Weights of a small GPT-style language model, trained from scratch on English Wikipedia.
Size: width 768, 12 heads of 64, vocabulary 8192, 84.2M parameters.
Architecture: RMSNorm before each block, rotary positions, no biases in attention or MLP, attention and MLP in parallel.
Training: a variant of Muon for these matrices, 903M tokens, 6893 steps.
Each number is 500 + 50 x the weight over the matrix's rms, rounded and kept within 0 to 999. Layers, rows and columns count from 0. Numbers have three digits each.

# layer 6 MLP up, 3072x768, rms 0.0963, rows 143-197, columns 0-127
542485489512510515475539460609573517471624521483555517491567410569430478501461499542445482469535508543480495404533448509515525450504497553452505501488569445487475597530476550448483468564504428495515497445483372513468566489585568558550516428621471479480499426433405488571410507521519364518562471442469532414482486577423466385538543395617479497496513548467386446470445557567575452476516
441478530472462485559583476479503501531404515485533466527549518584616500621487549481432447555425436519461502462523515417484534494455477580592444522477574563498444484473571550459494403537501475610413545451498559487465487494594575482483462410469467399574537436547492492500566516540553474544499420481464675442562484436448481531538549421515507480471493441504512576531508499438521510540462
550442545431554513496563431590561356400566464485560501444529561475479515446520578491532530454510427539475367518503454498555532492598472459535454499480567552368534542492566485522426428474497439508493507487486439517522547413489464489529538393562430544529513500531562448468480471506552558530453456463475516565547510515458479478425553523550481488463584489584570521476547453561472527459456
547449414444398512472514518488497494457535477459547496429550364575517507492490471364506464400547548454420439499536463434546516413491465543556494531539593540507624518516524524465465486499584495499516498513463501457481503499566489452532514457499485554461460438425557552481468533529484504476436469478485523453505482493542496503572520553573653426445436488501536576435482546496470455432455
524513545588491570489558459494547433400558528451481550415477509487468488468445502532530442480461517535488459574471575556469492454492481497533423546490572527513591399528532532515504512525543473558356565555520414425477537483456622547580538448515457501506454502497546515468462562510458466509510520489561607579617554476493496614406499550465465447508483435437633577424515423574541539567550
486437524576428530575502462467578519478490468484551515546505564511509504589462511628456450538411485479505519463559579543453519447551434463533444510517430459496413490467507425482498458433507470469471458455533544541418492610524490534465411576399541461546533535517496548485525511504491478526608546523557543458446439530527412554515471455451484519455523570505569413414480408447561475510553
579528516487439464517475490519495524553515505420509458410437441463413479510551503481484569412503472476530549440588552490426448523497571493571490526505482494511462563539514465459508500501511516376475522549611495472540488480555418511488506491562496444515513446530544427446574535491416494514559510487545511520518410472516547457537497445451429442428443407435464585463514506519443567542452
497565538546473497555440434556474453494483495462489459480558493524515615505527488454408494462534479524529498392480488573485474444530542547540434544467388556522507484554548534527439483492422436514485536466468500460454502542497540525558490458482520459464512502544474435447411509430617559505488575580534519467505491421436472523471404479447458450446503470489529530459535516470488523512549
492490489535520449562498457478480390518394492553376389435478593490420464469569477527495534517515518491398487424574562512623465476583587451541481521519463493407396434492551505496416516513398527426525460561540438432465449403481461452509476459458545570607450498470481463452522544546477536486522562524474504499529515567467448557521509429449505520450487529491597537483491466492535485437468
492500444479528596523528570458587430452521557501457425507475603437503509544488461497521496473548469430548357381518440507576547523505433446568402521430498471571485488431541543575476488453602460560567507599594562485510516453465508469380544463520534538568447502468495487574488553456479439505415602564516562457563511517598480475507498514507505539520556490536497612439530541422517496527536
511505454435533509580523497505467578498523565552522466485575456610569536537412485458468545502393564446455524498497430556509500539454554560498432556558457470499536508453421564474515507461461440510463441444533490580484544508536509523511498488509494407602505396440501561585491445497467455547535462501377466537522412593510515542521497547491535530576551543546550441415522539487489505590492
541389473479482411535513521577416607475468422477509502630389566438548508396478519500497539532437512515510547465465458478458459556556461536629461487588500514536491443447487450476513493528508542534535500444398530476503485464501563457520520522459429593510514462529434476479549426502431453442495522613472556493565524501468544478529500499552512539528460534466490502488564362493510539485477
454488439518526531541459457484410464599432525479418485466457576481489562434449610543498492461560480603475451501461444597502582505542513503464485478506552359535529485479463540600620566538535549557542540540499532492520545404482422474390448569467503506471483532483505502551448401504523548561494482499541549534468514441543427405441514601515464488475452514471506495555504600533594403552512
469591447395482605466504497530585513528465476461483479461542457508532475460498510523478577517441437482507495544583465524450507499508439493419479467580466529439535491479499416604538495627552504510562545479470467554541489442526481509464549503492565586502432421516385548403524550489492525448528615409493524468497380528499482456418540605458553479533490510488540526484442550464468574477557
542500541545426410503518490451416465439525495476543556497583518473572555468489559527561490514533488523574543504574526416453475531540582478446498580440517492493590481523514505539415515551546491493529530546480512488453523512401495490468467581423498544474498527467479545529518567647464525477489495492587524496470566498466497606546525526532501473431459459469380529480582499519565481468551
475467492509517504546447482580542458410466494542592590395570534477424512486521556498492570565567584488486511518608514530541506434472454434448492516519469525488569446419556588490488489544467521384519458534439525574452537539621438569533608593521450500484488534404549360447542535487457468419560511495529428515490499526470521494392414416378443548553529516501509512471423562495483534470455
350473485531599546471409475464456513470513514470532521497492470496477465513469469480570454518639551489469484561439506532490526517547422411535470531478464493568533495544594555537529437536536492516489566456487523484520537585511522511570461539354515526484516569506436500549552488662649477485476484546613534492485526461349494556441516481504482451519434404537417567462559494498396512477537
441496487445501447476624604434563503480508538446438447559601499575489514487541522551522498535536411481388670549426548480534493491574504603424565344495362450478539497519457527503506518487460468502534565522485529593520553549575663434561515521524505521421468536518537552460354476449503429545547458600565532467531595454465533562445437541502504536455475467421499599477411483500502473495517
535519543495502563478532457513504477500536442470523524366479495484490556547459478458494524489521494523479498524416595523520480452510471560481534468494516457447495531365502405625423502546500482461445563490546569437462586524520482490542561568543452455502434431589539582444532449512480444568541539569445529512543511486542416435416493485426551500530471617482588500480485461543432516484517
588545547535562583456493540451592476562491504409466612562493465508578435486534520515536495508461534521466479503456496558429530531544535410513495545494443462519420442498373442524501478448485490430553527438534451445492551481553480415559499457474493476537356421510487493514499631550427536500481487565543469548465516470456574534489441471503391503592490492576603512490473424530563472503467
507537521469502478507402480560540431603473512443396410627567517565491492486498463496394469487472498465487599586458527491566459463501512428517555561509541515440554517617433412539430435563533496559546559501497520533495462540506569387517576457460439543521475453485499450472554513527554511467589486514611482489454529486583589503454536487479564483496470555451515458529516505563462521522389
462448571503468476521450537425530553564502509390563387545510456557486520578508428486540449518475505537520453501434449552526546465522499620607493501542602467507499486412487459377535563515522416503533570529518502429549512584568498459396493395523501563497483464452460435422477581545445484443489609508488500518462524521574552593529593451451533488399569399485503554363557537499530570462596
406523474530452468553542481491602498456557427426465520546487563517503579458516569401507560555465517503428533560594548480566505485491496516509473447479528494489506461454438472486426484489562478447418518487560404409522425455478509547542461556495517524458479428540552498532545387419461562442517490493524455474476514489519543455440502508491567554408523525466548467585561504514431377462507
452578505411518506486442508476505526566512610547495439541526464562421437523493532486566499506537515536439472458483505494506470467545519435441549528430495515521463452353524471453451456573480428582510604476486453545458559487484505478551527559526513423506461495456496556482463460474506425603538500518382504582471588459548576472498351522463455536562544565452553529470523493559456520467578
511559462496464534501560547487520543468441437543518526517506608556487539549502608460478495469428523440634429575547490504513483553494407460576519496440562426442478563482516529423459549509520528444512524533527591535401506510556469509446475401570489543552463497538572545580479497494504604415483454568477478508427440498446350480590508508542411459517575574442502457452487543490398507478550
534501458538494521533467564488492499438487482601492446435467517638485468437476516526517506440538588439526502431544485487453459451463465473461577428495550549485451487511378514471425482537473551530547521491556482466506434385506464549420428496608463562523461370485530527548470594492558448515471553512543473483444520480538607460494540494526601427575411517539529393471487468581508514523495
459447529482593576589423564553492445417469579434504522448548458473532514444558572513406609544475548519507500402558468552468600456478525514518600416548522536530442526527452498430473608397460490509497482461561468503451507574485431485528372437438468595553442567468504531491535470531532453528593494402501542528550496641502504500574498397528471478433525506446512447512574484544438450473561
455470494506423507609521509535472481487609535539425524478574465480469544456568524525513507398500505525483557586461440471452464477466542527380418453475527448506489602551576464577468511491524460603513514485426544520527466575517472376519532551493430554461497514530561478407475485537537491481504522537492536521453527428425461601451520546408435512476527462413410527525530494528485416507488
502457478462456435563339473455410465500546535518513517453495476542482467516441504403574529451466490503453514586509568568538489390465507530483507496521473518494490506503562414476492469518524568507528471516569533462487443416565541567560495549505449537510458503521461488412487537544539487484419469522538498486407490369570492473585496549433445473502494579475551609444586565470561535513467
537560502486535530532510388419530537476462544472598583494429497503512488438552495493461479536555555459485536561529488519551473555536507492445430503537545464563513502571545495522496510471415528528457468463602535425530486441538531496516486495577462450488601449441473465487603539513526557464562511523506520544391469477513535593427506545526457547529492495545457478440524453507504495503537
455415473554504410396460517447539576494529492503451544526487515565493522507500524468588511560502507501449407596517472558486466472483490590459502530540336469489487431492530540502502395503490484446563533532543437469488556534547516524518520434543483450459492488550537449431514445470475527398488584498394461499435497427545481438551497416476496425389499533432481505414533535557482527484552
525370580504523519512473556458479572465519489518484507510517521494548508536478446625505559495434558520467423481455499482486479582537422453422532487468541519425489574462473536503514451566524497489564545570438537519447460551390481480621461558549542492476486477484542469467483432543576471481503630599452403497510565557488489548482498528511470564557506501509429560487485515505539503455436
490527498470465498439419540526532471439461494465485459386502509495460557506478528572411450388546476532551547498476519528479535586562525502383561522473452545496479468599510478542519514433491440524571529461501433479447617512517483508522533484518453485558554506473484538533470553509498416368404462520481536535537446476493473415486518477582487444502566609524388543573579524458520460577436
454511498497522533516472512475490393494517507504527511473543511480469512579571588534477486582519531493507398508610447506522547444453457434581543554556537513544481484507490533553521479546472429490563493473473486488507524523564596428471534458511622508484480505505490405466490491480500453430494481592466467464488489522468530507573491468548482626532523423520576475478514483496539455497462
464452445550499523454546435556570458437453494496462526452521536518414438524602561503456489484521633506464423558541473517538496492499399648547510539557486411550540522517544518469480519544495499526437454594576422427533502529483538483476473492420516516482480386493546507420479456494572465447488518465468426570532484492488456556512505504421515515499549501528426532475505537515485511452579
450443522413534594480570508567476438537545459427518446562409371481573549523495460475445512589427512478522489530447514567572538505468527575498556478518487596580482568500546472459488527450539516475559518485532484585494462555471566477489477512507498573519530420499458457412553478510472465501515497557515486575544585439575448525476431436454406522524527468517511437525437429451429491436550
497458467503550583492508421418531620401450518481472529406464462552561504515441557495453668527495422560477548469505461428508506571522533487543460508454395471517459475451594388400557521407500437522502539574551459478525544422454429513514442503444538547610473563532421576542456475548502467525506488515504458586419522497463502489492389493489450498544457538579493539531430464445440459451494
480427525517486500486629505463473450477578444538529485507441441542518465552510549477468458482596507513555488472494495504471485437483481478584413386547507468501434534507493483456403510574467512561450535511490499479591447511487475521511490575502453564438507571519492468500590515533513531458526552451448501450535388576547533530508508493565480433526416528494490453490478480531537488505513
439537518471547438499589529404533503462538449515467602444535525496470553424532471471448572399548556587434563576509544516509522487630447498487401476526477514519549469556535483508508558540506456469551560479560569539494616492409548539484493429482455493467441553456446489472469463561534507513463511486446456447500520466446506510469604505520450504442542527425420440514514464419443557543497
503424504417591495537500549526464512518494508491411441523490527454467486559479428503521423487526452517517448487503543525525493455499609472492512497514529553555448531619535565487524504597473442493525508455499459519462472441471454461517489419475494518473449609437454526485452385486532411556565527516420431509530542464484448479507559537539502491517522423516425473487443486492565527485364
569471511424423562482480496488484465479593460454512584490547500533542507427521500504462520573572406510419604481507446469569496495557477465459451514557489523595503517409450526460605519596444477586477468488551595539549491490530566520499531464522492514544595474583501522449563540450512516534527525519501441526480379496475630493437545511513510421478510477560464516524486587475463551539476
527448468496605491528505498498554588480443541392448455480524508556446512578505570470561531623511510537508464476373527482538451569508495529481497524552559520411553560563354459528487461495396481527525535549467543574511573455547465555470442494561507488502534514472512518559539473478566454536570511494445570524502466453463514553393456496486475477511434600471518493456468446552455448494437
492547511522569533489491519485485509504530552481517409470455518487522524507551532478433575433602457438553553443512434424409583519499439592428477448487486513447492471483577533564405600578438488491471507643530658546416561431546363465466574544566454498447557474537471478486521556565415482483478524526414547459468484478598548481430520414508501471518365488562471533484470530418524562424559
459519536616469526515483464487482555476467537575519407541530564550527432516491505516506494534525433525522521575476540548488585364429491563458416388549534565402447436622563505519556413482429561484576472543523504440528511464485457509537475610575443469474569518472513537470567493496491539502496538408507552403520434504502556464430534516530606440544452496581581511467486437478523546583507
390455412576530601519481525514494552465503546478472452517466506487507472476466541476552551503368521504590552491375555519478422506441516548548600581517518576431351528529555533433553477461534440548594534488440462488389555454586517415489377472542501395530364499449482434510492432510584581529444566451496481472463594455494509485562491506407515527521411546495501485573449411478562499546535
511470459440626416421524555499525532556538576554493536576494481519440504592543467505490486509511524468513414460481433498501484526515571503447489549562562558419432545506448452433473441587514473488560466552510565453452387493503669416471500554444482541560477377461493482533407467478473544447580557510431564387491594491401437506558521521448496558597511444571506526519458555464475604417474
513503494496483525496497489534516488489497559361547445487617497501548422517492541484507477514593521482537531512557531520491436524457479590502557449457452557459529568498521548481394502514514507394574533590483475384424508557496534446502610546566436546587447532489420481504525573536421407475440530497448501396450521437498481430408519528509510537450465487387502444552502548489525429462545
493437512571515543500454532455552403528585550390510494566573447509570504443409484579457491461406464460505493521444539590562497482558478438492427396501476472412526473466454461532499464510428549505487409498491520520433512562575473430540531514507513486479603489483580368522481522500570486454455447503490362440541530454618512572583527493452443443466503464488506529520531473554538513504472
419514565565458466436520519524490568567466556550563487468505489493505533547468524475541498478465503516592441475467549437475435500562461522539674452487489438491564500426526545519454563488547531462470455514552448483505499541533455498500480458456532528514525401553511576502523551536584509454480476533491465379470467500525503438544417464446453447500391483497642479421499505540369466492527
426494511378526529523422606523449440556581515507506471476539516472527495486463478457495558490530503452487484521597435514538372434492539467426475509501400515374488610528426524407443473421535495375490518493539427440581513559521466438497483469541488462458450529435417446469531433466466467454574455487486495587491528437496434476452522523556514500497500461475526555537505476466535477463509
405516438484392522487492494574528579503518485487544509403506563484497535498487542484409487453490537533486515494509366562589538399544460532570470374508481528501476539529491483440455446449556514499532446416537568580487552386436541500605554538601492487556486543385507499515541531555538564530578540458439503577549545484460528494508477529520482457404449539470563496482602552504563514523489
484467561406551546537536478413468530522544536529529464394459482635560534489430357493511607600457491462417415569479446511487528611477486423436527381549455492493529451537548498516510576543540502456536560570524543430471567520534523533525486471476512517515443598432564519440502554494544535500516499523501633398497427533516458512457546514538441492517530475510509565406511362560447499436490
592537520511480560465452549549541472570471426513531451546555506534422521439579519500540545524498510541535428560515552537524569484537470408551537493478471494437490527555489495463483565460417472517640499501505428513534437470496501437627571518472504579528501567503503462496495433440426618535508445539423448463527533595436469428451453567432528566490492453453486501550489422448470556448569
554470512448629541583471497547544493469489541558555496573480497517430494480609475542426505460523424528439504484567517555569531512421466506440538498472482537519547460471460596505466535551482422506512529458427466553454512541421511495469524439531456483468519514542486507551407514460556479563430447525465550508461555515522484535517439500396515539429543537492563441460476497547431540508481
572457497424454471444585432496422524562552472559528537481574513507507431399509516483472464443523474482428502482506542399528521464550416495419533578463493434525504509548464528548513424575501496501586528468478502485517533473523470541585560527552546529540372515515415576460483454516620477557525442452475519541533535512470505471546525493481469535532537516398529483477553444476558494499457
# layer 6 MLP down (transposed), 3072x768, rms 0.0973, rows 143-196, columns 0-127
425623525531444511580588519509502478559492438535405538489438502432542555561460539466538458551429515480516422604514567489444457512550506499513462450607523385577545546474520450476504518472535474487565525528542457534595552492463411495548502602470452477492477588425531513446626496484521589503513491600502529549446569431482462464468573540489574492531448477538569436484522574472484441489501
449571444541363531525473542525453544488552529443485547478524505501511492553430480553497508510467467468567587485448491449405377565493450568472441565522550514525436538470366508533466585558541449412548477555489482556561547522567366490469533565518352509405541577340500473533515453525455509429433621494468444420434439455544436508580459502496474555533501539522379556477498503511595430433501
520544553463572460524494565413470550487506523406530478478457473550459534494384389466603589487506487426505499499430567490564465576533594497482511493556442491596506519414471481497510497537497500536433558503494583510548453501497561421502547580429675506512422492563494615563569452564510397536625567518531498562551533526449519441456449524498522501497521470483441493444376541514507557475571
511561547542581559618454505498462468485514438502451452572513470453530489523495552567537559475437472606508519488427572470505508549488454473523542488419526520520425480504502519592570486415503511542498501452478448556484531574479527567427481524497467607568531494616456530524614440482474500553459487419474561517562480482501531556458428536460390534569506541511513387449560469457466621544483
495503524393578638524557514450580554635420452477506526540485519373519549585508493418405578460499479512549547434490556462479454563591457545504516518534541536474485520462504484574507491422432594437476453500485524494514489440581504512498500458432548381462537483517450486576436582540609397493531591492474417427460484528530465386521484502522419438605484487536366472521569469480550547525536
437599496489540397483556635509437449524498549502436418527420537515509429543516514506541506448508509528536561502463521477442397588493509483470503472500514459486550556461542507570426532554479550561559459498488547564547512345506485487553530479521428524520477463434563462556548413544434469522410435459490598490558528485476504577483494500565536573513401487447477528480491522484498463493444
463598476401539416481501517503459546506485420510555576472474434516571591462552501528539477516465575575470568474496449508477612447500453520441566470521452461546504472494477433535587491528502459519513598476515545434455519449448660553495528554437447640501566498438415471486446457477561469484520510503494546411493512487530564506500550563403593524574617595515520499472473443507501547424579
446579565569503555524509456500466538515468462484489535533460480455495402460418410478497549570540518510377501598564637464490477478510446423566532491654495533523437540540555513544453489456456503449435456524444577447438566523465539527509541481394464486543491453480489620455513484413482415551594508500415442506476539477510534489452498559496521557531547484453569540498521471534515495507568
530467476565551481432498538548539537473523478460514495543562456515503534550516591526483467485473500448496474542468512536584480447496444463446481496508498508576489438503493411505498417591526397567527554500575470446490574617533510619457387482473540481429495576526442480521551531495563475542434499471584463408453480447566451463535467448493493541549547487564394425446458537446467568560485
421386562481550544457548465474507537452508526465450555505556522575465500504472566542472524487470565581472579526499544422460479551433561498427538412497505551399511420469432446567581447543494564468488502415487454505580465436494498526497519538465562530485428566460532486549453473622505545574492454476512478516440576518434508404406495459578437482453469469475553504501511509490517466510500
503482498494530478457570487536503497574492470496506561589472544369455504473531489578545505580568537541572476506526568513440552430506427460481533535479535509551566427490514497490497535501509536483524561586508502424481480496423459524472444518438571535532486512515445504380496510504493454458484605509539512479574518470528490481446573475474464424525496596499461521471495519526459529446513
491492482450492490448461469471563493577449529527536571510604450571471432517513587487538461488517553503498484586476469568532459411491541458455546463489519551499453550588470442448476554583505386452443522425509550529538468504495502501554422551526473438509498462574530536514499588528605537440461507466507508457531498545564446564525444500454484454521515491494465472527397559457491463497504
535491509535446428488485519499544510442555502489544532513534547556539503519583509468549451519451594458511527541510527593559431579508468520483526459470504461478527548499543528415492516531434551449498472504407465586421495475504442459531516453489471454387502513462544500517566522457477522473455440453549421369496508526462574508431551409553498506577504514503562454451507422417504525436538
522568472524520521506553535460449544431524542514454462446486532446508503582501535463484496516469488529450500456529551423463474521479549486519538477578521523506448462557571553526455592486492519471532508481532516443521470545509573448535462512508424453477541485494600626538484493453479473518519446578586491496435584461601519547446493519500504470484452586521485533460589497531506442479529
513493586442597546398409563439521507588408454500503500426458521540454387492517470482550512467486568504442534477507460501511518522493484540558512453562503432438425502500458420534550475417514547443477423551567454468535460500559470438563559504581422496493592501526494515480469512460588519594566594590434475423560514523465445482528438462389515473486517429547522543465480424483453480430518
467531592499502553408462578556493441525457429440511518586437435545560510476562509551575491441500422457516531522448540535609464556529517430525522471528446466444382600563465513505590500492494570503540552567541584576522508499476475418519448519581547532560521421515517516512498457546512498467440522579413573457589428507537559551555522427522486418485562449491490464552473593514603534485506
494377445541500418605601459605433419616439518480500498475448545503537427574504570492418525520490500475467457476467445556547458489466548474471561460550533523459419431428413415394506570592444556599567552521586447493516534477513487446478458518534454545466519545474584486492535529464367567491454461492495490522540405460542452536602511466449512549520581563440563417487448563521490481459463
428462575495465577526548528451630483525468471413458536455490425502509487540518498596455383498501532655473511394390505439538437542506511503429535546480522395433494593520475472571454521544480617517562419565412557498559485509513464480577421389514506421538454618448515486447483508462540583494584448542492522516528443407527482468425453398523632530458457526400507540571481581459455546440402
538484494409473482514494528592575548468477575523589518586460440537537380486468528474532519443430566429533558573534420495510470576394549514464485491460542502523489489514433523482547496456491469420563494562461442517448471481650503405488460533461510578492485411432518431510470453396418474456481540466560399596454433486485473516512574505503515584479461442548493487452513519472561548554546
400473480524501512455411628433515530455444440552532368481530483517517471522564443598493441567543535489534431563524519489591362593486539575442558562537484479465524559484632480453471491493477524456608628491547500571472548468446489535386469540478442566431503535531455506496563467472511506476457510497491523432443543449473468496603528538512554490458454529463491465415538451390454511525491
462443506513514515507512436420470558472506492503510557343532480428604536522458488519447565438576411459579517513529480518579521475536460525558434491480496486567461439549535580519550543420503443571522508503460486546583480546465485578452531645560490386565489533458440482479455511420519442575440470532447606505526461414431429469435428495459431474501459531549505536501416585478557523531465
561464457459498518508550574549436405500515510612457597558482362497431515429463470385472527517465499450535559440587567518474519450559574515506541520566396465481541488550503473497444472479539536579476495514532538534599515420530590463466519518511513464502559558490542511565514496444431521404472530446489503581539552429511533338492486444505465500553478471487543502519561586480438405471476
576588492472488510515499439507393542486555488479565493534508539611487552516513556530490474454473575487522539593579441517506569499428523498487525478497512368430526533522431411613441495425444496485592519519570477427560515501438429551540554462489455483464535513444519655536482508452490502571510471474502437502465577525618485473594525492451485444464475626582499508437481436467551518501507
455453603487485554493526520438491557445502546460498607498469466416564493468506455532413523532498601495470495505380546350504472450527416567486441440493526507516543473492498521500484525526415393428449486466508636473453488608515499475555572599449484446463557455538518530487541454492494504544587450447460534414489548416433410574490462538549438545445459418553542461469464513524479394459473
584468484548406553512527558477446548508430416491554479458439479442488517487548472563433465537579491488519482421525600439517424506498538466578429503507410562442454589524501565525597517441470499461562503471505599516415528430544507461470450482544493443487491568557428497507529558513537459472448498513588580489422470600539485554469470439587523465491480463520517438475456480491523524444346
504474570420547504442489502542474507476508462522608501544468410456505493515475455501545536555538391511468511431504550450499452536550529512514545546533518498533563446462515466447554583521534472482594518472455490498536514613472479426545507562514471571545586566444523449520482523532533602440537446540452480590481501491449447508508463577514393413454487449426504593411475521402437378530455
588546454488442475505442448483508601493491496494507433517526571517552452518464470545539507526498493589446411526383507500478581495558493486456394489418456558544536484570539618540531462440498497469483556414478442437615514492503550566510490477541501389462502490488539416410514555503537561502431478601503461458503437502444531531417535615449528582480533548551510523448460499459519481440534
510459556478531497448606517471552540465476443541473556502470537501468481535476503540554422508513545606562491481500476427612504556417460441538497450481493538531548462405529505562550492508424459475494466511445484388585456561547547517547524494579542560542503521502533458510425460462473482539540575481514404456536477460457474516529436409559530594576544548554515516517505564474408449511548
583507562584460555453606498506454502598429538543471522572528576442473530504603494503465488541571550559440548507541441461499528538490481523510376492519488487499562479606515557513404474439528509535559482530448423526461463495445504488484494531455448534482528542467463563586536451444473498505533501540480595633521597587490546513479488493480538473546529496515437463616545491555448457539460
481444473469464531484494543454472463510560420502506460525572518490529507498491510569519511463476461434426517474520582527481456480453580580573430485393483456469437461471461573518522504480541449518490417569517504498484464559494505523499514490498494525524372538521529498529483486481528534517457465481502495512540512447442414464550495523562520548504423500473503441548491516477545542457438
529528473425569544471546467511452502485512530401563457541473555399483555558511507595509553453437463485521491460499444457436530569462486496340503436467601529503443554546516410473480496467507624498510429444587532556475491600467571515488520565454498435488451457450512638577532465480457487615478445485492624549485417551466504540486459511409480528644482544548539489561508566589542425418392
500491451494436471520487477494510376391513493467470534547560538544445467538431586440493521472647479482440571512522471432501493483475574558435468547509469484635519528450466494546477524498533559508526541528509468519533422588486464526458604458556419470437489481474479459524562573485426438562490432500491564450492457469578559509424517515392513495458489471562533428526551529511507480552589
554614461439554501545476560460416494461451513587487549520575463543461510443433522564474529491546514493555550569494510508507477562518499502586406477486517527496498538518488533416635530561573520466479553500495504461476535502462551408467534511536549491458505573543592504412433519590532472505485482485553543456451477457483476436454501564474529438360428561448459540442582543538464504478466
536461501489517499409550420508465522543557504467471478511489441526571527497496510462545497452444448459433600444439580481515636440537525577501483483463479488440508556484447456443453514550574505501475532506548513502487543413643516578477443564472407445522546532459490451444549494515501471584460494427526442449529587507536506469471442525514527409510484458400386458529518410494498526525479
518574555475483521509481553513511527433510526503510506464433514546523546494435401530458556577484427502627576494454531497580539492496537473488534442437534463510512480470455496573491501505438475501561556517469588615426405527573476578557470523484478479553486533466414579611512579508537457563468494528503479407527573464570485472498506573551518530448497505569526478456483532476577525517478
499500535582480412431429529479518513526475498489408508506511576475513517479530405522484481514441395478507459460521535479523475421532473497567487473498489456538447489592503567586478483506441503481475498536465547513507473481532483499606466528479524467443437531538506491568421496552521517493425404527498451390493524492471533497517465589536561508585536576462488477484505553602543444538524
489545413438490498393473519476523499547528391469439547631626566446509479483491515490467430513460517484501516513487581463481481478571506398471531507515461592465515440594487511601452475423605445521512439492473484525486407579507515552543520485563449440403536467447456454389504527562423530465526434403465495439436448537487521505550540526510531528556444509491522501555519534495513442469612
543456453433544521533465609530497541440487512488510511488594497499442516414465450460466447550442505412445533508493548437527445532515494470540505503487509515475516461444536518524561524362484513447414535534563572507467631521465520503483524413511553460493513465422480579469450455538534503515554476536552480474531580482440430492387466469423479604471624489479463547537501443515532492597502
630505479466404551559468594514431487502446555492577452494573474469497512498529501458510430513484487478518533514459515483569434540404440567510514453554471641477590511460386550458549437469401547549465436484502509428564503489492498563500498533551475513479481470430530538543478533628498440445515519566462449517462560514558461511515491495470473581553501471608377522528512599456524521451555
494477578507384535497425452468514550516471449524545502403541492528464563521523509484448512470412551519526478477510474518502571478455494494484517535543538423438491478423472508545468574475439573528509553388447448507451467484563524494488411505531514525534549454584505502495474502512493537420483487461479512491508558507506600454458495559441492530534506561524473413578573475483491484525559
416556573593526472595518453511568492475391572604471460517469475558490480560476489525574475441480586481561390446495553554412580584503507455527566473515536461384480425510599425524352437423533512463520528512506389390420508520487398482461486543476551495439395548496453482534411420487477481469527504451502604412471621517544418519559492611487530546499439525506522553452500437456537496472487
482428520458448486479505468509475461466566465546561482512469470544514540434460510531538532384490489549561520550477523497502493496507581447452507462485354508536485422551604506399543496451545518456453489489531535476456434516468521554508489531475480525496476541527473476507545482600466503447387533551494503440543529499485515516464578495450541597392551421463499493486518524482517456518522
377396476398484611565412501485476587560483385525531501503503560556528486463420514536514372557431449483473499562596544522530400457478523490560499499578555482508513371471436468471576391453429527491454631509549477546448368473510527489531442513534420452498439540509457472452497514460509570507564511569439474457566484439444415493496419538420495471497558542473468528457523474455610505432499
586513462518587514482487528538522602571553472545489503536524500448517528503456575496510485517538535508592417497534530492517456495536452486479523470455483503599602516414524513538564430475635519619453541556477469500515472451560545410456613446505516469512366555474507516476501496396496402531483514575533435534531558467439452544550558493498418540455481514470474542541559594550478437483431
629506545470544558511503532553495573482566558533596532466444529519431532534535480478338433537481460440432463571564375571498562503484454462496442490476500442519605494490560513538489491519486568525578474495491504584477515567484437619579570491533514555477495546464397556564458437475574520470546434564484562480427606498468485446498487455455482501567532451515558505545545562444529443432553
465550586524383456421438483569594531494382482368546596487500546449370506565510541500535475431484438531426487460457462533483443469553524613520366514451493459487621452452485516414574435459485505514533509505496530540575457538530493444447544490522485568476460501387614523539504550479476510427478467483514522469445466453521537602482499519555505403500456551498519489444511574571426448607475
526482565451466534492500482501540437474588461551465492575445514534451586516483466511511486476527535481460477491425518477494526513571512480571546390580610507535457369545480485560560487511510528557497496490498575630565440453514442569446490493428553518414551472486528494456479450501580514515578493517631490544493394536493566496521530486511449489502463507557494552469514448439497528547475
454508506452579556411432491471512495513427458477515497434520525512422507495511462466495389515481574567459529498431555451462548478468642587553543522516562465517472498572475547442634604417475444543470493417467479480514508400460478591550474502492439559493468528472457537464604471483522414484539508471512569469530529578420506583464529443557458581488414571450461473467583466525378460595552
615503539478578488476491513499442493476583512395518531561470513428400516382589440434435559495597525520464597578503462544540482520497612493478428546501508547510438443511541551450545448430522456469535442513496486569490473467420528468464543497559495426523490523520437494492547515519533474588441455499519389582420571476602526569443348468475515429534472584468492568468476447387497508493612
523485527416518480536536406553635539503543462545545500502397430461534437479461504549505502416467518551579490502471438560478598485448523538534446533499546564540529459524588506499446545577443441568467480558469571575433515405384500501566397499444450549539644476529513533503512478534369579537518523468468518558527414444506476579511566529451536474542571549479566439435490519546560506483502
595578530499571528512433501446470432539466491457547481486544451510461526373478449481520509563536427497491544469480525548527380522499526440495449561455515526526595457550480566525547474564436521513499461581484452462546485503545469453364495479476486479549495457585547557519487485516499574475378537553508481423502528494574491599506510556542529509610535466461476446600431550502485471536555
536504416539486540502372488458439569456476489506519494564511538522507524512483514426547428519524505508550431435459465473604452411552442622531478473519543553527445494489538421494551492514426477438592436513535476473533503428470526557517460487582564505440473552547551545508467513428438467460473480607549472508539543468566479474532444508515449477389541551595511569621469448474552479628486
435486480512529432490502472539523484442564541515565508457438510496519429551611468530546437419498512482528478494495488456438551459479538564590460525615552545541604452522465540503567392501528520482497568516551523511423482495520444569457488455441522515461433528470458570528480564532581559485512417452559479566507440458521492479463544551631531475523552527565494487470658535530479510544566
442529518644458513440462504555460510531527462547515606499478458480549459521512496476518526516517494443507470579583434465432426516463445515497416537477435474620550539418527539617514569449574518433579427480479591530464526454476469431477556571538505513370479497461485465494447533522451480518508518448518539526510443462461525572466505512530439482554563446490392540552535416483455504552475